Weights of a small GPT-style language model, trained from scratch on English Wikipedia.
Size: width 128, MLP 512 tanh GELU, 3.87M parameters.
Each number is 50 + 10 x the weight over its row's rms, rounded and kept within 0 to 99. Layers, rows and columns count from 0. The size before them is the row's rms in percent of the matrix's.

# layer 2 MLP up, 512x128, rms 0.0643, rows 186-198, columns 0-127
096:42 57 52 42 36 68 50 47 39 45 51 56 33 44 58 70 38 46 22 51 59 37 53 39 48 49 47 44 28 48 28 40 40 56 48 44 41 54 52 46 43 46 36 50 40 46 76 26 32 56 44 51 68 46 52 30 54 50 62 48 45 56 56 57 45 43 50 54 43 43 29 47 51 50 42 52 43 52 59 65 34 54 36 52 59 45 61 49 41 50 53 54 55 42 80 49 45 52 61 32 48 61 45 52 51 58 46 48 59 64 41 35 43 50 32 52 50 41 57 66 49 55 41 49 60 66 58 46
107:70 39 60 59 49 41 44 42 52 67 65 53 50 67 38 44 41 52 59 30 69 42 67 46 48 48 49 35 62 20 40 51 59 62 49 40 49 47 58 53 45 56 56 56 50 44 46 45 70 70 43 46 52 61 56 49 39 35 50 51 26 48 45 55 57 57 41 53 49 48 64 47 60 37 59 57 51 46 71 59 46 59 48 44 34 46 39 57 43 24 39 53 37 37 48 53 50 58 46 52 51 53 41 52 36 45 52 41 51 47 36 53 44 27 44 48 49 56 47 42 72 50 31 40 47 50 43 36
113:25 55 56 41 43 44 51 49 45 69 58 60 42 44 49 16 52 44 44 55 49 65 59 53 35 52 64 49 37 51 51 45 51 43 56 56 38 47 46 48 41 50 62 54 62 43 49 39 41 51 53 54 55 36 52 61 38 60 59 55 56 36 61 67 71 38 44 39 60 36 40 57 46 27 53 45 50 66 52 48 49 59 50 59 59 42 38 66 42 65 44 48 47 52 39 55 41 52 40 46 56 46 27 64 43 62 51 50 19 54 54 45 58 34 57 58 57 54 47 26 58 64 56 45 47 47 49 53
099:38 51 48 36 48 66 34 48 52 63 53 49 56 52 53 40 56 74 39 48 52 50 54 33 58 49 53 43 52 62 53 46 45 61 52 52 30 56 57 62 42 55 46 55 33 49 38 36 70 52 44 62 66 42 58 36 65 72 57 66 51 53 53 35 58 32 55 45 84 44 41 61 43 53 46 40 50 69 53 61 46 36 61 50 51 58 35 37 51 44 31 50 52 54 43 44 52 54 45 57 67 39 57 50 50 56 60 56 65 45 55 43 44 53 46 46 54 58 58 63 43 56 66 32 42 65 58 43
097:38 60 36 45 54 50 57 60 44 63 59 37 31 65 69 41 53 37 45 34 46 43 52 64 42 58 58 39 60 51 49 59 39 66 29 53 49 56 50 30 54 52 52 51 51 48 72 44 36 50 57 39 36 51 47 26 49 44 58 55 52 49 64 44 49 65 51 41 46 49 65 51 44 53 53 52 47 39 46 39 32 61 50 55 69 71 50 44 48 42 38 49 37 50 38 44 17 68 61 41 62 55 51 58 36 43 45 46 41 39 45 61 54 50 54 39 54 48 54 61 52 50 48 70 46 43 55 59
108:48 65 59 56 49 70 65 53 50 37 50 38 59 62 54 50 46 41 58 41 55 36 60 56 61 47 72 54 55 54 68 51 70 64 43 44 58 73 43 69 55 59 53 60 75 41 43 57 59 50 48 51 57 66 49 53 57 57 52 41 55 59 42 51 64 59 56 61 55 52 59 45 43 52 48 36 59 38 47 43 52 60 59 46 33 47 49 51 45 31 51 57 45 51 57 55 39 42 51 54 58 51 42 53 34 73 35 46 53 62 56 51 71 53 51 55 65 58 41 41 52 48 47 59 47 21 25 47
107:59 36 68 56 50 56 39 53 38 32 41 42 47 59 42 27 47 34 64 63 56 52 63 35 57 64 54 48 66 43 51 52 54 58 65 64 58 46 44 55 43 48 49 39 45 28 39 55 61 48 57 60 62 51 64 52 57 41 53 59 54 68 62 37 52 53 35 47 37 58 40 52 46 26 32 57 51 56 60 50 53 51 53 60 50 57 59 50 46 41 55 39 68 45 61 36 61 61 46 45 56 51 59 56 72 67 52 55 43 61 48 50 45 54 42 70 47 48 62 63 36 64 51 67 49 42 67 54
094:66 54 54 77 40 58 62 53 55 41 57 46 39 54 54 58 52 36 50 29 57 53 45 37 55 61 55 52 56 56 35 63 41 47 32 46 23 52 46 56 42 60 49 55 36 56 38 50 59 65 43 69 50 62 57 50 31 55 56 42 57 50 51 27 77 46 32 38 37 40 48 53 36 64 54 50 48 38 59 49 37 46 50 56 50 42 41 46 44 62 43 37 36 52 45 51 62 44 36 52 56 55 54 43 28 47 46 54 34 37 49 69 59 51 43 38 61 54 59 47 55 41 56 55 52 38 53 58
092:43 60 39 32 57 51 33 61 47 38 56 49 35 62 51 50 51 66 52 48 47 40 45 46 45 38 58 57 69 43 47 71 43 35 33 52 47 43 63 37 44 41 56 45 38 41 48 35 56 58 52 33 54 35 41 44 49 55 49 50 70 40 69 49 33 44 55 45 58 39 46 47 44 50 69 55 74 49 63 53 51 67 57 59 59 67 30 61 57 56 44 41 53 45 56 51 66 72 55 42 68 46 48 39 49 47 47 57 57 54 63 57 46 45 50 35 37 56 55 38 36 51 62 44 46 46 55 30
098:54 52 45 68 62 55 36 46 41 44 47 29 30 48 50 52 23 33 53 59 42 41 42 54 50 51 57 49 44 38 58 62 45 58 46 40 68 37 58 43 62 58 58 50 41 62 66 36 43 39 53 55 62 36 56 53 53 57 54 43 47 60 61 56 62 54 47 52 48 76 42 57 58 51 49 59 53 57 45 51 42 40 63 39 58 41 41 60 46 48 63 57 62 59 44 55 52 56 36 43 33 54 42 45 60 31 42 25 44 58 63 65 50 52 36 54 51 62 56 42 41 27 40 58 37 50 64 60
092:39 50 59 53 37 49 45 61 60 46 47 46 35 58 64 42 61 61 55 45 41 49 49 46 57 59 36 35 59 49 51 45 53 36 44 48 48 40 42 44 51 44 40 50 37 55 48 64 44 53 35 62 49 64 33 60 49 73 43 58 55 22 31 61 59 36 46 52 56 45 44 60 34 41 40 43 49 51 59 50 38 40 42 70 29 45 36 50 56 59 48 44 38 46 50 34 34 44 55 49 43 60 51 55 53 58 54 40 36 61 45 32 47 35 53 39 58 53 63 56 57 36 75 33 43 38 44 33
103:53 31 42 63 62 56 69 38 50 40 63 65 22 45 61 43 45 34 39 50 37 41 44 49 40 51 43 57 47 54 46 55 54 53 50 48 60 50 54 39 49 38 52 53 38 63 58 58 49 50 52 46 44 60 49 52 39 32 69 55 54 73 35 58 62 50 55 44 68 71 54 42 45 41 52 35 51 52 32 61 55 45 52 44 45 43 21 44 52 42 45 56 48 38 44 51 46 61 58 62 26 32 45 39 51 63 51 52 35 36 37 65 40 56 46 63 49 63 49 55 49 45 52 61 53 58 46 37
110:50 46 57 39 61 47 45 27 56 56 56 53 24 44 53 60 49 39 40 65 63 51 69 45 54 39 44 43 60 45 26 53 35 42 50 60 59 47 55 48 58 41 59 38 65 40 42 61 36 54 45 52 39 41 51 41 42 60 47 61 50 53 52 59 57 60 78 44 59 39 64 49 34 46 58 40 62 52 41 67 47 39 36 36 42 54 41 66 32 55 31 42 35 50 68 53 62 48 47 48 63 55 65 38 41 46 52 40 35 42 46 62 47 41 47 51 60 52 44 68 46 44 51 42 41 54 51 58
# layer 2 MLP down (transposed), 512x128, rms 0.0644, rows 186-198, columns 0-127
097:53 45 47 61 51 64 39 63 51 46 54 34 56 49 56 55 54 40 46 23 38 41 50 54 53 51 59 58 51 29 43 49 47 54 52 46 49 53 61 48 46 53 53 42 64 59 45 56 28 59 60 45 44 53 54 61 50 59 50 60 59 49 42 42 50 55 45 43 55 42 57 54 40 58 45 22 45 41 45 66 49 61 14 52 76 39 44 54 55 54 49 42 31 44 47 56 59 65 55 48 65 70 50 51 57 34 56 32 47 57 62 58 60 53 37 61 51 54 59 38 46 70 58 56 59 29 56 49
097:47 41 52 42 38 59 41 63 45 55 63 47 51 44 42 70 53 43 52 45 50 45 38 38 48 43 42 58 56 59 33 25 53 39 55 40 65 29 49 60 62 40 56 62 54 69 40 56 45 39 47 37 76 43 37 58 51 49 44 60 53 55 51 55 63 38 46 45 45 38 51 41 39 45 54 51 55 60 60 51 42 50 34 63 35 35 66 39 29 56 55 62 55 49 36 59 43 45 31 51 52 36 43 28 47 46 58 54 48 38 58 40 40 43 52 38 43 40 69 37 60 54 53 58 57 65 44 57
107:50 51 40 40 59 41 56 53 53 45 42 56 51 39 48 46 46 69 59 42 44 53 39 28 39 49 46 43 37 55 62 33 59 68 39 41 57 47 48 52 57 59 53 57 51 42 54 53 59 56 58 46 51 63 47 24 49 37 33 24 46 47 49 44 62 45 59 61 56 59 55 60 41 40 51 32 59 38 76 57 70 58 37 42 60 55 50 46 38 60 44 52 51 51 22 38 45 37 56 46 47 47 54 68 49 38 40 46 45 49 57 55 52 51 58 35 55 24 42 61 55 42 45 39 63 54 40 62
104:49 66 62 44 52 54 68 45 63 64 59 73 49 48 41 33 69 33 58 53 43 55 53 58 47 49 55 40 50 53 52 54 30 54 62 52 59 54 57 54 58 60 47 50 41 54 51 54 36 45 39 52 34 40 55 63 44 57 57 65 74 53 57 55 34 78 44 52 46 40 54 39 61 50 38 61 65 52 51 52 47 32 36 44 55 46 61 40 49 34 52 65 53 38 40 43 30 54 35 52 60 51 45 52 48 79 37 58 57 53 51 53 54 44 48 47 46 69 41 40 65 38 60 47 57 48 49 63
090:43 53 38 53 44 53 56 54 34 48 64 32 56 50 51 36 39 48 43 61 57 47 40 51 50 64 42 53 40 49 46 50 31 39 41 33 57 59 40 53 51 35 58 37 66 62 30 58 51 53 59 61 57 49 51 61 46 41 51 42 49 50 53 21 51 53 41 48 41 48 54 48 55 55 42 46 59 53 25 45 36 39 41 48 48 30 45 50 53 39 48 64 45 53 38 65 51 56 56 38 37 43 37 33 51 21 74 62 56 51 58 58 39 57 31 35 53 41 50 36 36 42 46 58 42 46 42 41
101:57 52 67 47 30 36 47 61 57 33 47 35 70 39 35 60 55 43 32 29 50 51 44 44 89 56 68 57 55 52 53 49 55 52 41 54 53 55 56 50 38 60 54 51 48 42 39 65 42 55 65 68 46 34 50 35 41 61 44 52 47 46 51 57 50 45 50 57 54 53 54 54 63 49 49 49 62 50 51 37 67 57 38 55 57 42 54 62 50 39 61 47 51 55 59 46 53 76 61 62 44 56 46 48 53 55 46 60 41 29 62 41 43 62 41 38 65 43 36 40 50 46 47 60 50 39 37 47
107:44 46 34 40 35 52 59 62 36 55 68 48 50 29 39 33 46 45 52 48 63 80 40 48 54 61 40 69 60 43 50 60 60 72 53 49 52 53 46 30 67 46 54 41 48 66 44 45 49 53 47 62 61 54 54 53 41 55 44 40 47 36 63 54 47 41 60 55 47 49 44 58 51 38 53 67 69 43 61 59 30 63 40 55 49 64 56 54 40 65 39 54 48 33 61 36 55 50 40 56 63 64 47 47 67 30 47 48 58 55 42 44 53 57 34 47 50 56 45 38 46 52 39 51 52 57 40 62
100:64 65 44 46 51 59 34 49 68 52 73 45 60 43 42 55 52 54 39 67 38 56 58 56 44 58 66 51 60 55 54 48 59 65 57 42 56 41 47 66 44 55 46 52 65 46 55 67 43 46 47 63 65 52 45 55 44 66 35 47 61 61 66 55 41 38 51 50 47 46 40 72 53 68 38 40 50 51 58 51 70 41 59 56 58 40 56 60 58 75 41 39 39 60 53 51 43 43 51 41 61 56 58 49 50 56 76 28 45 54 45 42 49 53 48 67 57 50 53 35 43 56 66 44 65 37 50 59
090:63 62 39 45 60 32 40 48 31 52 31 61 65 59 58 41 51 57 48 48 23 55 51 52 50 51 69 44 47 50 61 41 36 58 61 43 48 64 38 66 56 41 42 63 49 33 46 57 51 41 58 47 56 53 57 43 49 48 56 28 57 46 43 39 43 63 41 48 56 44 53 35 34 50 50 57 39 42 49 39 51 38 33 56 35 52 26 44 51 41 65 58 57 58 42 52 48 43 53 53 49 49 54 36 69 50 44 56 47 22 48 68 58 59 39 58 49 46 57 67 62 44 49 40 60 48 65 62
099:46 60 61 65 58 41 47 33 34 62 48 64 48 40 31 48 43 55 49 22 36 40 44 53 44 57 49 60 42 56 51 58 68 46 59 49 62 69 51 60 51 30 34 54 58 49 52 45 50 46 41 44 39 45 41 62 61 65 52 37 43 34 35 51 36 38 60 35 54 53 49 50 48 51 53 71 39 53 53 56 48 29 51 57 49 58 55 52 45 63 58 48 38 51 43 59 46 41 44 66 54 52 12 59 57 56 58 51 39 64 55 63 49 58 50 59 53 63 51 36 54 60 50 48 44 40 50 46
084:61 54 53 61 55 53 38 40 40 35 50 54 40 60 47 60 45 58 50 48 51 46 60 68 61 36 56 34 68 42 29 56 59 54 50 49 48 60 52 35 52 54 42 28 54 49 25 33 38 38 45 64 64 68 40 42 46 34 36 40 48 40 47 59 61 37 56 46 61 58 50 36 68 49 52 51 58 50 46 61 38 60 44 42 67 52 44 73 49 40 49 52 54 51 53 39 47 53 52 58 43 54 48 53 54 59 41 56 47 50 34 49 50 50 47 36 41 71 56 57 38 58 38 58 40 70 66 33
107:48 60 58 60 57 58 65 61 63 47 70 51 53 65 70 35 68 40 31 50 65 53 58 34 40 51 43 71 56 55 62 60 48 50 40 48 59 37 33 65 52 59 45 47 48 54 53 39 44 51 56 46 25 45 59 31 44 52 46 56 43 51 48 57 55 53 59 47 35 52 67 43 40 62 48 56 59 72 44 47 42 50 51 41 44 65 36 57 54 40 43 35 43 44 45 43 38 41 60 54 61 44 36 44 47 63 47 48 42 53 51 48 36 62 39 45 58 50 47 62 56 67 50 61 73 40 33 44
106:56 48 50 40 37 45 61 59 66 46 48 27 61 49 40 51 57 46 47 39 45 47 33 67 44 50 56 39 45 72 53 38 42 34 35 62 64 48 48 63 44 37 32 38 61 47 48 49 38 48 54 38 30 49 70 57 63 55 41 42 50 37 33 59 39 45 54 43 42 46 32 59 41 38 60 41 56 45 57 70 33 32 52 47 51 44 56 60 63 44 58 41 51 40 47 50 55 45 42 43 55 42 48 52 40 41 67 46 38 51 36 42 59 56 40 46 39 55 53 44 68 51 66 48 39 28 48 45